Each number is 128 + 32 x the weight over the matrix's rms, rounded and kept within 0 to 255. Layers, rows and columns count from 0. Numbers have three digits each.

# layer 2 attention value, 64x256, rms 0.0776, rows 31-52, columns 128-255
141107068152160159148142097164116131088140170124175164191160071136112150144059141099144133134057197177122156090186102149055172121075095119136102128114125121125158091177092140166171136102099133106076173142134115150125146062163142137134114066158070147129139097063116111133148177086118151131157151156113154154082144098106157133127115100135095151149124132110157110156075120123107184129107
130124145095096090125138102143118155127118084108165123146138149157088088142138120206114141119156097160116095094145135081159103158107134117103094130150159077070133152110132147149181150131153154105108103123137143108092080123129155120140100120136100127088163107110170145128100144169103132102150132090089158108156094075113130054117138159126164128111141169108165150101139143163123127131113
110134176187109145093107234086110120140148167109098122083115159191145161159160152123135159105150120140174126167116226137129142078128116090139149110146132156117091080062115149096089063135108139151166141086120171175130110081110096100143154152143156157153150138127081097154141107194146176127116139107079087115093142136150100140188092068092140150127143129134079105147131153104141132153167
081152122091128092037199156083072127115111122132134102137155113114110147162181113116133105184150148180118112152126208119097167143156100166125143127148110128144191104218091142103142142140095128255091177139140106140179154122125162169103113134128104158142113120131164118140122106072118129144115136145151175113020119171096168098158166114114089143148134114108119159177106158094125135110136
124124115213160099118126135123026168146132180109164192117136125171099189141089094149153145055167150101082175084141144141137100179104104102090072135106129142159179182034085134101133142139119127100147160117129150140131132131110132102140084089139108112140090204092132105143117156099160087106114108132194136138121097158158125110134146169121098147137078130143119177132098111089147105148123
152134135123167124101132087138061130114148123113086152054132121121100148131100081168129095105099129150126154153119148117155121185159086123138085165187104138082202185126134113086170110116146090140159148178143114102182109193109108098147140106133103098105102089153043128095093158111091136144135097131072119142167119141170124141107154130129062147143091126148155108149130122071148173122112
139118151135141173208096152206168126150176135129133074100118150155132118087058103065109154068169193097081123132155118155096153063134124132169100130151155135079100156097112174124160084139108091088124136118144128123158154101116190159141106194160174095056126150123118142139139183120195087157120106097160136150103131125134117155150135104125105120114095121155148065085090100164119125161155
103176163125156156152139073059172139166103119146147131152129129089113188146135093175102141099058133068069184133144124133166103219168110048142120138164158150089121134151144060154134209104124131158150111114132095127214154213138142048170094132155190117155097128164149157152111108094168103093154049163131132096117084160134113144125204165182117154176185110087135135172138100134136141093130
140155163114173105178152149075168097144098067158115097144107117025156099116147125111103160161097055066134159121127100110180102161172151147121126113128159130100164133131166105117133155158126114196146074138167097104159162169105123105137109143164192137126157092146134129110118117134159138150114120091108117139132149140143118125163224171176137122153141128152124102157129132080155121109140
167147157114138087131102224131126076155106071144106071068120093144101120110135141114100154121170123130114108143106169105151123186145141183166129151212124168186126190169093199077147097142126084135090159168167103107147111086090146127097180165205156069100158139113136137140134101144137107127109154150169130117100171161109144108114086108188127156115097091158090139096123137218155101171143
163119172181084145140136070147136177138149148115155119158153158136116118139122128199105161075148137092124103078154111101065070133093120120141127144060190120082131096127121162074147122095119124155131091141131131070139154119130149093083127177130126106034141086156153168168102097135105059117130128082137113150151115156053076168118167148067127142134135165142165078064114108141093115143108
117163171124120136069144081132122169125164099110126130162141166134081107089094089175090103111090121152136102147066104157126088070152113115075152144135082126106089193108154065063141128088085185130150088140105184154144148185109102121128057176054056111052101133145111140095129209155139165177127076100036126152148039139187157103087098179137143156093133122113131090078186181139095148145093
102170149167069136115119170050107123154094120124122121120128181192138090144147155113123117109153110104102136193082209117169080082152126119065173117192053205183053151019127122038098088155113193125134119160146134153104119135114120085112128167096167111153111164159162094169164107213127162155116087131122102094128117153202100124136105105133167149090103136129112143131140180189141096204149
108117182179153147172116134088141169138129145114162105102174148072153126151168166082121152102155090178143092160167108117079180123104107121113132107090121141131147062155119152154143131139140133101124132079124131107110182100180134198131128170165188154095132115115105093094139099131102141166137131114112096214178120100093093171142140147088148106116124132137126135153075174067106055095138
127162097112114172146125174141098121093071100142115170144114138138112092147123130083127215142067109139130188092101113128196072159069083129106126123117143133121158174100085125120147166142086142139158107163192090091129135180133141160097135097137133141165173151153166086114123165120120124182156168115137128134104130079143136127114148145189087131153115141078085098162135098154127101175163
131097166100132088170125142141140124105136134160122161187090072116120153148073158103151116084090125172092119095132035138109104215053162155158127157149119151134150135113165115134116133136175105090170187160165164058117073167136071146106156144166110086109168097107134126097147097153086137197139152092088120182153160046107130151035125087176117136123106122103108114138134132085150163118129
085164104085114169104138124096118133087080087129111157183136121134172114071107144145140166165149096148116153150111086111117101069149108114141135114130144136106168135155176135151132086152088154136135037104128096172105121182104089130075131175165146129118124157132170105101163143186138226148118104128136115084119160099133164146142145107151119136105150101142088128155134119088136132133161
145137136061126149115116103079155145125124105141121125163122115055135195122162140142136121140100103174141101196111183133083165105163120130145151144142082119129091088165221128135091131149137094124118121107105115185135104134156112116124193169110107094175151148127179102155103130187094172141167122182068142125183146124151165124110117101160162109152143139125084159122134131153139139079164
123111156143135092143087113137140153143147105123194082162105085089091140131070126142092128122176164115082060118136061200129131141142199178119108156125144055185107143170136120149155157124132111145000175159141088068133131130116157105116080150118126091110105113058178115123112110120129088132109143082158186142196084126132160057081122170134123098112126150111179160147178124095118124116113
100119105136168161121138104185095124067137149120133068143151124098108176166130078070105108151153155117097165109098055134217147131140146152093101117077139154211148163135106091108046084059118116099080147108087132158082127133083143107114110229117170180201102106143170069113175099102122125114090135097131128163045114157080130127173139147080090153141096136099136158100152093078123149122109
107143119113096125105137156133124129159129089146133116128123122129130095134126160160145116199137158104124126120150170118125168114176148088175131145175152100113074122171110216152181128134108107126047107112131138142163138098120166187103140179151104077113071133167094115206118158156135152055113101109178124069098142128114179144084091103081101134087138102109124090050119164110130130129136
169120146183087146108114163102107144139128180149099144084105160110168176128146117172174165130152110070149206092023102140183077078079114128142121118063153158152113134031124134158081172126191116083173164077114124132083132137123116094095132101127086165122129145084104139116087069140125127128101105130112058198160126137159078200142061133101135120163104118135134140122165158129135084115147
# layer 2 attention output (transposed), 256x256, rms 0.0692, rows 31-52,95-116,159-180,223-243, columns 128-255
167120107115146140134143126165126137133149092118095122139122115147180169070114171140177168110187124114094153150141095112085074163111034175150170211146176124137101075132144105121149138079158095087088120099128116127123134135126106132170111140168112103124042053134173100175166117167097160125075135160106131126121128116158123146139083081095104096118144135158145105176126087140178173155142
181100174110078135154096088156195164139127111181177118198120109150112130149120170152161129173140129180119171159155154139184178110109128160090140167179068180105135035155112122076144113113143179110143184140145166118162086106196151072131154167126137132201151102118163106107161106203123151096198119148122125139146086115132100161139137144123121117119123142172085177137144111141125154162135
110112181140118118132180128157174074128148166164119178139125136129052107121161133148145211155116144153140137158124118169160120095062110101125139121137134164114149172107112143147052154186082107177177149160135163145194133112108092119163112118069145114098156133145128102068118067175148092141088156163107107110147106130181136147122175094135182166152141120067160129106108106119146139101120
126074127132079119159086106136122125098116161142146125181080153145118089068174092104200126159095120122111103103112115128081161109124071125108152134108089180115101161163173170124121110136153116142104129176115087152096185189155131131138148108141122127133142103114136108138143113112110186139158137139119156159092145117087103098083105140172151119100074114192109159195147102104123128162094
136083151145144123089162117117114111128107139132209212110124126126120152163146158115098164121140138135130117173142171148147130125128155158105199157117132158164103148120093115168122141143128099171117088087144087136205085050152138185065151125145084132140106160187141157093136114112156095135193105121196122136092113126113146098081114136099170120134118118092132135093177157133120155159155
114102117126135109146147119097080135159099142146131150063123169120120143167109116098099105116111143111091149137096123117105137122167142044128131126085214089170140180106165166157169129114131120136082107146119098102120121168132135162118080112152159127087144144154108124136100163086098133140103139139137131088108145108102149112150120095122139139143131106127164141125128125113145123141116
107120128112124134142114179101136108092111151041091079105136141092101150115089110111080153103169135099078150147120072089129113156121125081144084101118168168127143164121111130148131125117123149132162100055139114094120140126056124143128119068143142125086117147120143136154115123105152150129111129099120111123166195125133142056118105117064109110123125121094131091124118163047112140102146
126137121155124113062066141116125144130125109173126177124110144156147108167144070098107067136128117083138125118092162117100168150142210110134132171110147185111164143174123177133169137116141143067159112076155156102100101087143150094106139110177109132125125120148100132100134149069180084146170114143128142185124199148148132063094157168122137134129144110143143147137130140129161098149121
094188115116162078106076133093121127142124129144125132103124151153172111171142049133082044106112128073130101103097153121106161138161211087124090098106111142139107132150115132149121124138133150091137157151129121097125098129101148132091159147181116136121164146126068156108117132068187117157127114086143115143111139167115148088118151164093115132121108107138113152116142184088150081128120
077152103161166133112149104068100098096119156039144110128176128114093132167086146124123117137121141157112064123134128069123120128154085104119087062102125132182136167150057124133140148171133162185134132122158111120094141116091142128082161119136156134131128178134096135166150131114174129115101095072114109087127109193098147135131088165120115071144098112128159134111141138100090120112150
165119149119100168160116123129166159142138140043164019160189095166163078116119095132183139179115124124099165136150145121159151184114105153119135148215124200137101051141093098146110084105195155097122133126170128112156107118094158093114124139150111116190132137144168157100134130172134165137140101100102139155141086090132127162151127115131137135129172168149066140167133152127091113142147
111063166103093157179100118104143117136105145181113090135101123131156142108128093147102139127136102137123185135105113172172152120146157105111117145137149176095121173082188176068138136138084102120089098144094161120161089125131119115137135139129161130144213071087198062086072151153116094089165122176123122156140150108154129086107140135143150179111105131133093146149163120138133117126128
125087165117064153101182096093124057108141161174189113171109137106092128116132126152078144124129101161148127132125132164161159078097171146133122101102074171103141208097128164131084121165095130191189112089110145119195141086139099143084127136094151114139177177157179116078074112156144057065198093155168141167146148147096155114056157156130145152160128159118127130085145107143136121106109
142127189130102109150120120149174121174157091151145065129113096157099116093168141148201181138064105111118182162142111071103143132118135183145144165212083155120090096153116179091095136104175160162134199103123093185195094173143125150144146151170163126148080107124147162070126091147094167122128170114086130121147095076127108150094182154139130084144101123105102151153124110115128113128142
123135138122064139045101107149177151170112111185220131192127151142150172151137070111107105103187136115077164163132161123104181114143194146108156152132065175125160119170150148198130138094122148133166144102056150071167161101115090147110118103162151144126133134146077181040100133137169144113188091134194115178135137125083181119085172123161087134145099162154115177089144095119146092123069
086167097125150089145153184120098124178128067146120120063153130070164184137105124123142119104126154113096111133118106095099108177125126103147107136172170114158114084100145107135131154128165179079094171181122083142104120175108115140126129142136161131136068108136113131131127141108095158191051172103128115065097094152111129141194139101147121113123127134142149136128117125123165123113116
092185086101095106133159133197101171119105131081134146185146164080145079119104079124120170109119149098122109093151120174157097124176120093106130072158107136089116130099132106163140120162105131088133177191113118111136141108064120096090112158058113125168138123147107149084127107192121150146094144138147136122118124151133129093160197126141128176118057083164130130106134160125111124063121
133160110153126127095105102123102137151139123175100134095092157085131145103077107127140131130101123145141118112118119108120091110160178109149096081113133099075149186128178215093153115147154098115138187147081142134092141164155113096129094143110154129133111102122108100089114111132092070146095206158129128092113147134159172113128164131142140144134097131172155074128088099145185131089096
135107154088111132170080125106111167106147138115162116134124121189156161125137139108143109160140124161134113134156159127152162169129088205098118137162083177145126093117152057084134127135142185144075152121150100140147095094158187076086157149133142178191117102114122108122164112138116163131170157097099137103123106140122129109120111177165134096100126110128084158138149176091129190164186
087103134082135158153135144186144078047128172129081154113091139146150096196201073150052153113142168113165112073102108130155134116123108134131136097125104130125116180104166058142081120138108133146051090123111126157136103072077155138071142115126116111186196120113107148158114163124128191123133089130087142125104115128120084107068100094104146185099091103083150164099088217133124083144128
130112127144109149137149150132123135097107139082117129169152135105112059086085118120111152142126098121073098108115097119098175139133086100140076099087173098125149121124106109152128122127156119107139103129152157154060155164088135151141119081095079110110152145135130107173105102130128169137141128139120130167107171108152117114172106128126103132113097132152125082146159122099104198092116
096164098129144159074141160113130117146169135130131157104158106091154103160192049111093098123107131098150109100094155109100161120117207121104129122135124087159130158102102135200130086136115134108124097116104125120101132126062111171103122143134095127116070223092107155096072131055160099161095095054152116130118093134125102139136185132183144127104115173099086144108153154154087115115110
141195091088177159123135139226129162114137085056158127160191081128127244092135108093155164164108116089099138176130157079114099157089139147155183241147167154100154131140232044155169079116154089076055112042118077144118147138109128114150142152116145087103114165133107148129108073129150210130076010136080064132103135122145123155164149067110085089110106122100153132076089101157107131157149
189092148132133187137114126181174125133149100103156127157165112039111127140129111130124119165126172148116108166174154169210188114082196152096135205144114193160153024126098103116148096126133114072154174104115153164127166155128150154151122153095135129195133113080128098168119126122180119078114060164114136112154136159176148208146126090158184109095104110167081159129148121133120076116110
183147150122124110148196063134146079132157132108149146157136108144066083087144157137129222111093134129121135167119072148125081083079046141082131115150115083122102162141140187187020165184159081205164082217137128167197099135132115090200163139143117150073136104125167081114105044156153110147081188141114124137151114107082112170122161223206182136132104194084208154145098144151136143107142
172046089120120168155141037151130145116134150097220145154144155121106041097182109063191084118051150114086074094087171159111136159131067173120136083052156153175094200110159182116124108144164043072101102176125087117121166162104144145098122118145136177112120091146124081106122105105139153119128128202083133199118195098112104142110146107149185140100097122169106161159155087075094175152153
132108103092201092113158139075122097118082105108115183163139108107176135155187147084067142080131203143138112174121138102086177077161199136151210177167092153148011085137120094171085178200180140138091082078161129124190130069138111186131152127165080105177075096210127213206055114155127127132114116090143116163078113117102184057144117143158165110084151082157172150131205122099140149107127
161046120079162124161102130107140190197101135172159100135128176156147110145099132083100084141134140180067144114104142127075231104182163042187138103072224096179107174090120194136142137152107171118043115101162103122074173158123093223092092184157174138117111094171117128119097140055069140139130106152142167114067124111106114085125107075118129182163159087172149137150152144100112123173142
114086155139107072080085142041147161126090121092108100145096149132131095176092152121131171079174108144118148154123076089146109192093147078126087024119104144140135171176074068131126149140124173238175075059159118113083088107149115133109129007180168128131138135149122126140142099088085141140132178082109092139145139115114188000108089150039119089147191131090079142127139197049098177104166
100082113133175090056052213138124154116107120131135178108094100183208051135142118077137061101162140087117148087108138171077174158107255142137125172072103197104132171121089210072151174143120130016182114114172133086050117067140094083097105127143112127143132096131116156116179158118156071134149114156122102187117207159158166008113172142086080129068201068182124147150134106087140121205124
107112124102088104090107149119083148132123165158082128087100188164173057131145115169135044074180143077128130071097133191106188154151139115130108097086068176148110166147067200085058137119110158060156182194141100140109095141167132160094119161145100120143142134117114148137176164116116053124138185131149133120129129162181187060063117131034107124101141036161093161161156148091174126137122
113053142152114143118139055049129088086094155173122119094092208101084120143102149175121118090141148226122110130076114135096134122132061089138049001080098073136115196129062144085082179130124169183135134142133118110137110116138128145066119042136163132149150102105135080180172133126105116123162171074099102121121108153131125107049051154102146127158164156130116108133155119105144146098125
140128131147090143163117167120129156137141159048116045128189087105123071138140098115148116195107143136143168124142128132226138154131142166152163141189178206153129013142080063138128085095156109113138131145133143119158149148131150104125111066088107129178117160131134157125142163164161136098124091147109158076142106156176143143152107094148172118161136133162096124148127145120088122119141
164049129063122145131078161040153132191163094087178071207144106165202096173102088078106057138162116103134145100171148163133196102120193163070115118130172208177154091074145195110169139160119107129125075092099201092106195114067111124183111184125154158196108036133125072105020180110102096085083120198155138135150161093143178173196145126174128164162084110158088148200155143078107081089133
151086151058126142079196121027133015114192097137192096177098119122129122143077199138070145065152144147121116123157083178095190055088118162088087076102079117142111188101129181160074178190162125219194074090130151075169138091142109125144138157132121090156107081138160094168046090162103066098124190127167146217156167097047185168118127214169123142151140180121129150194167136113155109086117
117174093108108132126173118140122144152145149082153079098154068130096110116172110108171182147061113077134142141149154067171128138158129172148155165201140137152110106171149172109129100074150109170138159132102096175193102205104178117142119131142114133089079162114098171071131100138123129111104138136090146081128093103157113175146183127146137091155073119078155131113101127139094142128140
101124150123131128090156146195139150163140118137193109110131112125139205149100139166112107033171154101080137119151076153082188132121198152093125125104005162125123175144179136162112148119134165073147137110119123149108172071143062124163127122126147094102141105134125201106098105121151121108174132112203106174112146165120221113080165128085087107139127117147099136113143090131131082099111
070151108137086120190157197186109176184119099179107100076171162069135249155129131217131101187124135158130127118127112105123138168145101088172128118151150163101144125117170093147094137126105234065083157148125077188131159152163108158091126141095151127129114153144158153089114168075073155149164148131169146046110060191165109171124159093104140151163114154129141123080083113170124130081133
090175144125012101177203087250085163153132152093144151209162160135095136124083150190090178125134102054136135103203077174156088183193083133030136102132116127127141146107158147129104135132098124099128184203130106162196166047136124062134158248067095148126150117170148169072098093149095120080145218172203164132156116190112145132132235195119136200170064127172135130125142120166128128058175
095160156132120129079089097178142138170163144164178121084091150185133186084017127141138116174110085118090121086153128114105097113130135129114038078083173123085171245086148234076196133130131092109161213138084101049067167114124127069106079222114154146099120103118090098023149089136111069156153227161178135133126145108147137167164173104096089171144134168178118036148086101168141117139124
099102103127116125175096153062099147108122146117086101066126128108180125145178061145137064187160164147154127097143190113174159179114131153150120136131138224130140013080110067085142125111129162104114157098104129124143143123096224131077115083118134142209094116131135119141148181125136147129126104114087112063132091164161150093131092101171175081093136079143056127115157118069139171083127
099117110094074112178151143102091101091133158108001150092126143159171115208255066117067119107143181081203131048091140102130112154181113133163179132175105156108081096114164086102058151134114126155047137123146158164230132053108189121108180030131106120189142098142139197190103202173088181095132123166119178136096106134139106029061083136148200151120065082154143162149121163119129149076150
182092193162096123148141052116150146119101149129153105202130145165110084114073200111143140143108082153071120193107070133101124155149051113124062004064211089147148139134111069155124115122160118143131101120149151125087142087153106116104134073124125160126181172174165076126087062122121168158176145146112141185111171122122084122159149181123131166152135194129134090138175126095118185134156
079183118135113088135147163059125114158187148155071125059138077114155097172214103123133135107130135140155127104095116087094147102182120098116173110179104076154081083140120177175115104092121178139118114164138164124121094156129097134140136143158103120120049196115208147060133151122146118164136204044204168101124065113140073115115185140203137147118100177132140114149143126165123127094119
088145174068114116087138116041101143097111126072076040092141157133186092174147163142131113120220136131091171092116088151128043159133062138112082145119181183178097139078088246112080188125125112117112098177165138087116177166095079179162141172197105110134058051123186082130175187167105158163063114158095181165122084189113105155091152142128144162127187221130174128107113090072148145085130
117098130138111074106152123124174137160107125152131134122150145133098111131130138160118098141171138079092175172104116106129115074132137061155077106159175165100140123135134160143044160146140146129133108122129151148147108094138120071125164167161099140172148158145135141107168108162083102138127146156103088131159149175107139124175108146126151124099142128117155169149135087145145164131135
106037159163170142084100179214186133193142104182148184130135149114117122110130092177134116118084127126084102124121134158152225142089174074196067150051183160120124167124092073127108111165089139143153209154132135146121132138176130130122072090078149091112113212117117153099168116137133129152131166132126105119096126163159175095163114010083119131122149034133132096104140095149137133208124
081119128177112094106149139186111161123130114108090126153144149133141132091159081157188113136119140108153165120112081126074109107113118053197094160167168197109126144132171090175058137162113184168098136121176079170174163102142115119053156102116098116168124158127124192150121114110078122150158147101143111065091159182081166102095104142098194176111099151143170138173120082100097158151142
165122132112109115131144096121141115144122126099237103114145145082105160082076084182149130176130131083110156143119130127122119148158109103107104067089157159130140175175150156120117097127084009150112087128126142109071143111151122139113049067138074199125154157203176088072144105116131132140168117174122117126142114092125141131097126071143137115115138153088126099113143061149147141113158
129188076140130091163129100124104116081106162109117173131138116161105166154106098109137168098117131110167128110126127087158082122187152122079183097159075089105143127169155121129187100108104106148120140101096115091131120082082129098164115122138104172072153157121111175074138143130204135098083147115145117124158123071105187115098157183132144097103086094101096174108083129111124202131146
125139117088156088158112164147106122035130125037123142099146092137095204137180132117108138159152159160095132115141117127105120159152111148100101185134056157135115144117122203174150155087140159099097132112114136086183076106088124131139147141161140154113141123142148136080113158155157187075136138132099154143152134078118089119100176196114115181116057120113127116101103191108084152132129
154163096164124102147128100075123117131120135131130131113108111216122153168081132145138142177125112152192150082114117087127127073175142110124140093152105121120129083170170095103170097119116104117103054077150139125126147063099104091117147097163100172121186120153114104130117100129160094144133119138141123116112161131129148074100084146108157092097091193122188098121129126161147116094120
223120084129139146156128081070167109165101105131162169110123084225129191126073095132140130094100102182202114093146166078133165110165127135105165077154068069091151009176164048110215075102156100131080134053106105104120106085068146114120165125188141213099219112134079116144102132099159142120132117096153095081123137069153143103183025157109122142149044109122135076117168180155141108126115
154173088156127157180123115152103078109175150113147190149137084103086135100133148051102177128145140173106122135176122099113141131219106156051167149164032122145113087169138118171124174112199179121139211140151130155178132091108167094124154119132136161133177106151137171091083121168187181048157101078090098122170146072152140175138140234123076143141071081136139158126166142150103165135108
131065163081122151069169118146128145112107102036139109154164171153114106070191146105105102140151137087098148163095168160123125166066086135144042197161162177125110141054103173159078182132195151163084133149144143060186073164132123073097130181143154085163129100176149072197122122129090129146126126169080129158095136154110110164152149142153145139152161140128151144152103166134090070183137
053151126145126036155135150158130134125088149149087133137135123117145154114172092188145114160111150120153127119026121111166110108117178047171122135107255190131129210123139158083091113161062113148130052130069128115128068141143131082101134172093073135154132180117174152115182135109102090106125159157134149111144109153110113080116152135122215140102141109122113160135054100123134131173129
114123111137095095127156130183164110148106154178177151151125121057111178072136078196131095199104120125143124150079123110139169114137193057181119094107199160127148186169174093133090077175074071133150107130095140137108139115166144136091084089074116128136147226133138157083169110111115090099200153165142147113135145146147166103116140057117141166122144100137134100121118065155143155134130
092048171106124145074173147149161126200135116115138065128121155133197099125126165170172078108116152107069125169101099098086189118052139115211060146148173187118137164068113131133065140137136167178168136116134093172137109168150114180071132149141161073148066162118087096200110102095079103178114144138104119120095130160092152125137121111123133134064118152113169140139141119107118108150168
160078111128099133088103070089212143153072130171173140127109129182111156144089072175134104155134093159123181161139167059120172130133133105157119056153128087099167052164166088136171108103091033146064049104115160068094137093083096167112096057186152154111176161101077098111106169109148120132158090169153125124144191150111138085168033088177127167134096171095156055070171119145146130112093
168136130101152166096117123057148126098144043113148137106126131156129074136095158090118173006089098131140088141179172082138157177080095246059133141158058055087118060112084143110234170115148165109103167118136098085106069168101146184190118112156196107086066083104130063130086145148206135188083140096134111198097142082116063122168155121183099069141116147091088111111152198116131111104128
122096157132115153102100121147139205099098106095148182165167138109137072104150075113133134086090162122165136120129180154132159177102130159146142107146123127102113118124104098143186090149106155106130147162119131087124094136109188115109116110064179077153071128138098090159135160118120119160164114170120101159075162179127055060180139040161119151145116093148111113136167156135084130122124
103205109207118141165127140129101138117114168168094174126099121090148121139125101134114153147099111147194115118134111089135076109117169140151207075142138104113113143139136097104153074169118155090174104135106124166124151116117145126143123094083121084118092150095100161122133095102145075136134158119164140105109134144150151093132163128127140100115109147165108108149111139122157192068128
144130132112150109133154132108102129153148140108138124095140123141155100099126145085122116137118136117082125195141120118057125119095065138096112142134132139129148167111161141168056162143135141153108107105145129173167091084132116103126148161133109140165131085162097141171083102098064114142126142119046097122123133143120101151161106187148185137084157138105144163144108172118135141147128
109083174078120175147105118168139096152136165153122079120094166106129129175139116083123124100142156091054114122078118172121138141066097084131121115069165121127164222096165117133095106164116098153154150128149173146086126193154152063064138147117154107213142084145075101188109158091054151118164109160068122123095149094163057180130112060120122186136144115151117126128093126132148055169130
091123185156138132120098161167125171033175081100101205210124118144119050119191126111120161116110124118147093103138166126113191168138143200106091220138088146146088123102094149138182162123159218112110203139149157112169128170147143149135113113119129098114086152109191120119114119164162169136158127122128126190089140137123068114091190161144126122134067125143101144153118126075055144164119
175082090111133201108093102155160091131168087167137145182089114127135130095099136122117170103071087139130068146138174112130219174078146187112138150114083038093159125127121031128240059121147096120077159104076096105066109135127119135098085092130174138080102157086116079137075080102162141147093126082143140141117103077170132113128124078176112067138091123142070092119132176147140052116136
120118182136138112137138103069141102139143130111111096109119152133135100140153135124092117094143119132147124123063119167143147142129114112105117070114113144159099174094112188112097134124104139146167149135124140092157122142139184149082131162073123151146123132145133087100097081097155090123147176092156127159125152141190121094102166169113171116127115142159097120143175113159122126143144
124130132096150132109106156122096133104132169067101125094115147161103155164116124101058157096130110093140117102127129097106109121132041094119136077147117060163067183077145110137132135156141133154135154125145127121129058092098142121123178083143153084095129150150063129100140101107136100148132162134145121151129156163130164131108133074127105111138093103124137128119125154087105162122144
118096086081181139145084116127090193107118121090151134116173096158130149139143118094145069156144146141115182069130083109100087158127145153152098127122086150145140112137099119115198155119164119067071120124167106123080132117122104116129126091134167103127130145142077117112150191125142133052105124149111124106132101162104202078135076126075119096101148109152105147113118153136088109128150
113123110099138144144086159175150146109120061097094122125135099148178166117109139142143148111153134094179147100141068114144108145177127127112159099150105092083138120117155061118160154113143183109095133126116138125131063138129117144139118151156133102106146101135084217081097158131121133180080134083153118054146093139159184189151157181079090120119112143098123092112146123154059170085135
158126194138085157151088118157170094147112116113161129126114207118111103084147167138160166209102127112117104132153087127152099130112119126161073060146141118138119098105170184130126109091159142099148164196115173155125133162134124080127113135095154071094114113096109125088188110164128113115169147148144117133181208148105115145146157136134156134133088148140144054108127189120141134116099
113117116163087122110144137153156162141127144163188135139136140149145108109166127151158134195123131098125099154166112140132128137090146179123108170121109143095139103150114096119090135131100122165159117095126161171137133145133123080103124113125104104154115129129179159163171129170152157146124126152142118146146153162121098137114141144161141099096121149075146181094133128133103125131126
171123115138137119130137092122114099128121152139120178132116111092141130132153072191131116184091163129159108153087114187156177150108139146080164174113106130108119096118115147092095118136138121096086155149148165154132148210133129144116096186116100141146118119128146104140092090138132099144147114109127137120126129115151099140140152151154168119119104163113135127159154127144161119124137
144158125111099144142158126132114165102139126091111109140145120134116093119118145080100130133108157126163137113128081146162117117106093130131125117153149131144116093123132138102110097131135166176080174144168096134155131157144152148133124124140130148140170117101128114127138110111108174146129133120133125122155135151138094169154095104126135065146112155132167139131088138142092131124131
138141106125099155102133123095119170120114118119168133144121108125089103104121132110137146145132169146148132162149131147140127090106111117131137135115170156154140085129145113151103122126134118168128113107127150137133163152126124120155132118137108112130108147111129097157130122145102161117139105125140124135162112099108102154153065079142129124138114130088177112143078124145147151133137
119088174115100116087100073151147120174124154203136167184131110104087138131136065127130124133116190136087133118091137147104152083084212146085193170159125176115118086142145098162090162138124129106123110143078180151147152106105088107176068151133082132168097110086144127185081135143114121148153121127127100152110118105128108187159164101153136108164130138123154150170089092119152144083109
124168122138181082141140147115106105113085124086093142127116135107128187116088138137107114105107119130143144150113138148103119101122101109138145111114103083142074179112153148131120145144146110116113148114162102133126129115119144165161151122111117122080132136137095082111098126099128090162133132152136161179092167104129176126094125083103106118126143118132121111155115146124160170095166
115143076103184120152138173164116192119133131070141089073130099149148126101131126142110134133157095136166118127159110097146144166148054129161090129085116093130132150122112098119113152140178099144106167139205138145156089155159154115098200097158179095093128148165106134090177081122178140128160124107140129126139152163120157093083127144102067110092095130119150149109130155120094135112159
140126108078148163155091147179133155114145143121118128093123128129143135102137120130113139144138107147162120093139112098148130184168096151155095120126148094118135103129142097139179116095188135082084166163140152121152091146139136128124114108142168089089110108131082149107157124122145159115140114108099143100136151157121167122131145148126101109124106147147136079096098146088105138097091
136141124110152111131125174134096109107137128108117141121069161135147122150103175126121110141118122119149136122115116116122120147140094129110128106113097100114106162095123119116171142120128125109129096152131127133080078113154125140116132097127089111115118136123120153167120161124147093139110148115104139110151140139129232101125113141141112124053153104150120157106199117108102146124161
139131119096136130132105129103126160120136150079103098131130131112143087124143152090149139156122118113158134131162157118155105138152059091139131110191177108124107111113111124100135090121161092133099172135189155163119101154121170155124157146144125127159109104098106145149179119116120188116120081105096127114190179164142152156166086148161200131107104135133154125153125136102062149120138
111118076162122091123137097074140121136102139149138152140148145103115109107157148105163127116121146157096145176142194098125103068111153104133139177128154157137149167134116187145108136135110092140185036101131135165126119088147150114139129119125106191174100132126167100192115151151131106081122136173124137180127120094123076116137140111143178154097190136126129188127139085155161115177124
165139077124172093090104138101113129111133107116130134089121083094100147124148155119142103140139130139142156130156137127081083111143136137153142167148156131158156138138096150153169137133138120115120107102124124122122120109116128147174159113142118127140112124135123106129145151127120165128126113157091140171097075100117099132110101089119133155135151124124097125100116119165157156147111
116147070126121162145159155147140160094196114117126103118126107158131097127118147114112121083155124114149133092146120110171123153138133146140131171145157127087175165144098090144138095144128151140092083132120086120165072124135141144110130102185133173155140083149151162156148114126137194132083114126123119091115059134126099126143113151115097136117132142123138145063121111134099122162084
159135132107126110131170128151116086122124137128108161133095165142113113121127174106132170087089122132119149129113169089131131107135123082128174133133137080118110157091141145165095125175141116145163110142132143112106064102145125144147153134136102140091135151149141155138113075106110077154159158141132116120119122118085128180158152070122115166107109129140159123135142145116145140128137
137112174128140087111111120107132121139112064165135158143099117137120159133099162127155106115135113117098127115129132133091100088124145135146090111113131113151136112128123125139170161137141144125144159116117133125087165113133079083163138134115128099064132166124152111103146177137137121123201163162162138133121142134146128150143143073114118146138153110159135084149093147149148156156115
128127120151147128124084119139139127143113120152094108133167074103158141166146074169146123117144138151145104137118102125132159136126181177105191154138085176122155152116121132131104135122113138102113130126120129149165158134116117168127106172123132166151145100077105129118104139149136121182123081089108136133128108118177095124094119187131118095117117160128082141160137106157105105126124